Weights of a small transformer language model: normalized queries and keys, capped logits.
Each number is 128 + 32 x the weight over its row's rms, rounded and kept within 0 to 255. Layers, rows and columns count from 0. The size above them is the row's rms in percent of the matrix's.

# layer 6 attention value, 128x128, rms 0.136, rows 45-50, columns 0-127
size [101 100  87 100 100  84]
[[126  69 127 123 117 158  98 145 110  98 150 126 118 143 157 144  70 193 102 108  94 137 106 146 121 105  66 161 142  82 127  88  74 123 132 120 132 141 115  96 130 124 175 183 211 128 136 152 157 162 138 188 142 156 140  67 139 184 147 133 117 111 193 130  99 175  78 148 142  93  77 139 117 105 120 100  84 122 142 128 171 205  90 174 132  99 140 170 154 110 132 135  85 136  50 148 123 134 128  90 193 100 119 127 139 136 113 111 110 123 106 132 178 134 141 124 135 184 209  81  84 164 113 112 100 135 163 118]
 [162 158 126  61 142 112 151 136 157 116 153 152  90 138 208 225 147 128  68 115 124 187 115 121 155 168  33 119 177 144 110 141 163 163 105 101 142 135 200 127  80 137 179  92 145 151 135  76 160  80 139 179 177 129 181  85 121 120  87 128  97 152 141 168 108 115  81 118 134  73 147 158  95 130 178 132 171 158 131 110  73 109  97 132 128  86 129 114 112 119 146  97 104 133 141  89 119 105 180  88 126 148 140 145 155  86 108 117  90 169 124 139 137 127 100 158 113 129 140 101 170 105 103 125 110 124  92 111]
 [104 146 164 186  89 139 101 102  81 144 189 118 108 112  88  91 111 178  87 105 113 175 119 162 151 114  97 192 140 112 134 112 154  97 148  84  94  75 121  91 175 126 169 172 194 163 130 134 156 146  94 157 138 111 139 130 106 134 175  96 157 185 168 150 116 132 136 110 153 123 108 124 112 145 110  84 154 175 120  89 119 106 190 124 112  68 108 140 156  69 188 145 125  92  94  77 121  91 114 159 162  91  80  90 132 138 142 158 172 114  92 166 103  98 160 161 173 108 124  63  91 138 179 123 147 142 175 128]
 [139 109 139 129 138 196 125 147 132  98 144 111 118 136 113  79 100 215 175  99 103 178 123  77 112 132 204 126  99 108 107 105 142 127 130 151 166 109 105 129  98 188 207 158 122 160 129  68 137 180  88 107 108 123 127 116 134 124  88 114  96  98 127  58 137 185 135 190 142 125 139  36  90 157 172 205 102 133 151 117 114 140 157 164  80 139 149 125 105 162 112 108 104 166 134 125 115 121 163  96 178 116 142 108  91 110 112 152 124 199 136  80 140 111  89 130  79  98 121 166 117 107 120 128 148 143  92 142]
 [126 131 160  55 104  94 188 163 130  94 144 196 120  72 202 154 166 137 136 169 123 139  67 117 143  81 112  97 106 129  83 139  93  95 152 137 146  80 123 143  85 164 135 115 119  76 129 201 178 124 202  90 112  84 157  90 158 155 146 133 108 159 175 102 124 161 135 183 123 128  95 169 129 112 138 130 140  60  86 104  70 145 116 105 149 147 181 158 141  98 156 160 160 109 136 119 140 126 137 105 132 149 153 147 136 101 124  94  97 121 141 131  99  93  78 113 162 148 105 164 144  50  89 121 127 173 151 138]
 [135 162  87 156 173 143 127  82 178 157  94 125 155 172 126  86 101 149 152 156 129 113 139 172 160 138 132 126 126  90 112 105 152 176 137 176 117 142 172 127 110 139 152 122 111 154 131 132 129 130 135 122 168 157  90 114 163 104 170 163 168  42 146 149  44 147 148 109 130 124  57 137 111 119 131 142  94 179 127 117  42 172  73 113 203 171  90 114 107 119 102  60 194 111 128 165  92 128 143 107 122 100 164 113  84 128 147  82 119  71 160  96 171 111  98 142 134 103 168 134 135 116 122  86 162 164 149  86]]
# layer 6 attention output (transposed), 128x128, rms 0.263, rows 45-49, columns 0-127
size [103 106  94 104  98]
[[122 139 183 127 147 117 151 153 156 174 119 119 137 103  88  83 119  85  99 152 121  95 167 151 117 103 169 121 134 154 137 126 194 182 153 121 182 109 149 121  99 124 109  99  87 124 114 170  93  67  72 112 171 117 135 128 103 126 123  71 174 149  88 116 173 128 182  86  89 163 130 159 126 143 149 157 179 107 163 113 122 135 182  95 147 142 143 100 149  80 133 168 221 150 152  82  85 133 179 136 112 149 114 106 109  56 104 145 151 165 151  82  75  89 105 142 137  94  92 160 199 120 110 182 120 151 110 127]
 [110  98 105  96 142 147  97 144  95 164 119  83 157  94  85  88  92 135 102 141 108  97 172 135  85 151 119 149  83  89 197  99 167 172 165 116 117 113  70 142 159  91 104 124 147 113 160 110  92 136 106 119 142  84 111  76 120 173 176 217 166 118 197 142 164 160  99 114  83 147 110 150 108  97 124 145 190 131 126 107  77 153 167 113 164 124 185 147 135  87 108 209 141 146 137 122 134 167 138 122 225 119 157 170  88 159 125 114 122 133  88 103 118 130 172 138 135 153 101 172  86 145 131 131 109 103 143 135]
 [160  59 112 130 126 107 121 136 167 110  64 141 106 148 153 219 161 119 127  91  78 121 125 116 126 131 111  85 157 133  87 111 135 130 157 124 134 113 123 142  95 145 106 127  92  80 138 107 132 122 140 125 151 118  79 150 143  95  85 109 185  85  73  99 182 103 132 106 124  80 139 103  98 192 164 104 107  81 132 130 108 192 114 188 129 170 134  99  88 161  46 154 163 166 130 158 104 191 183 156 102 182 171 129 142  98  86  69 127 166 160 118 113  73 120 159 100 107 121 122 120  92  77 130 114 142 100 127]
 [125 128 158 150 110  72 115  41 122 120 131  33 149 117 149 100 169 101 136 170 131 111 137 186 155 101  90  72 121 187  61 129 124  95 178 102 115 123 141 125 117 157 112 147 156 147  60 166 132 132 123 159 112 152 123 147 176 148 179 138 120 156 154 118 100  99 192  68 139  79 124 140 124  86  85  94 161 121 137 166 117 140 155 124 134 171 115  95 168 109 173 137 141 152 113 172 126 159  98 176 151 149 126 117 174 102 107 152 164  89 106 171  74  87 153 130 159 108 201 135 107 138 167 117  87 164 128 103]
 [171 106 105 184 144 161 109  96 102 184 123 120 110 169  77 105  85 109  75 113 125 121 186 135 112 208 176 126 122 128 183 177 169 207  88 146  94 122  75 131 122  46 142 131 139 132  94 118 101 139  80 163 102 146  59 109  66 111 138 145  58 166 127 140 131 112  91  82 159 149 153 143 161 112 114 120 158 186 183 143 122 140 114 114 100 137  87 140 172 137 114 127 123 142 121 129 128 139 129 139 163  88 114 125 112 138 127 153 141 125 168  93 164 138 174 100 117 130 163  72 115 121 156 144 119 105 133  41]]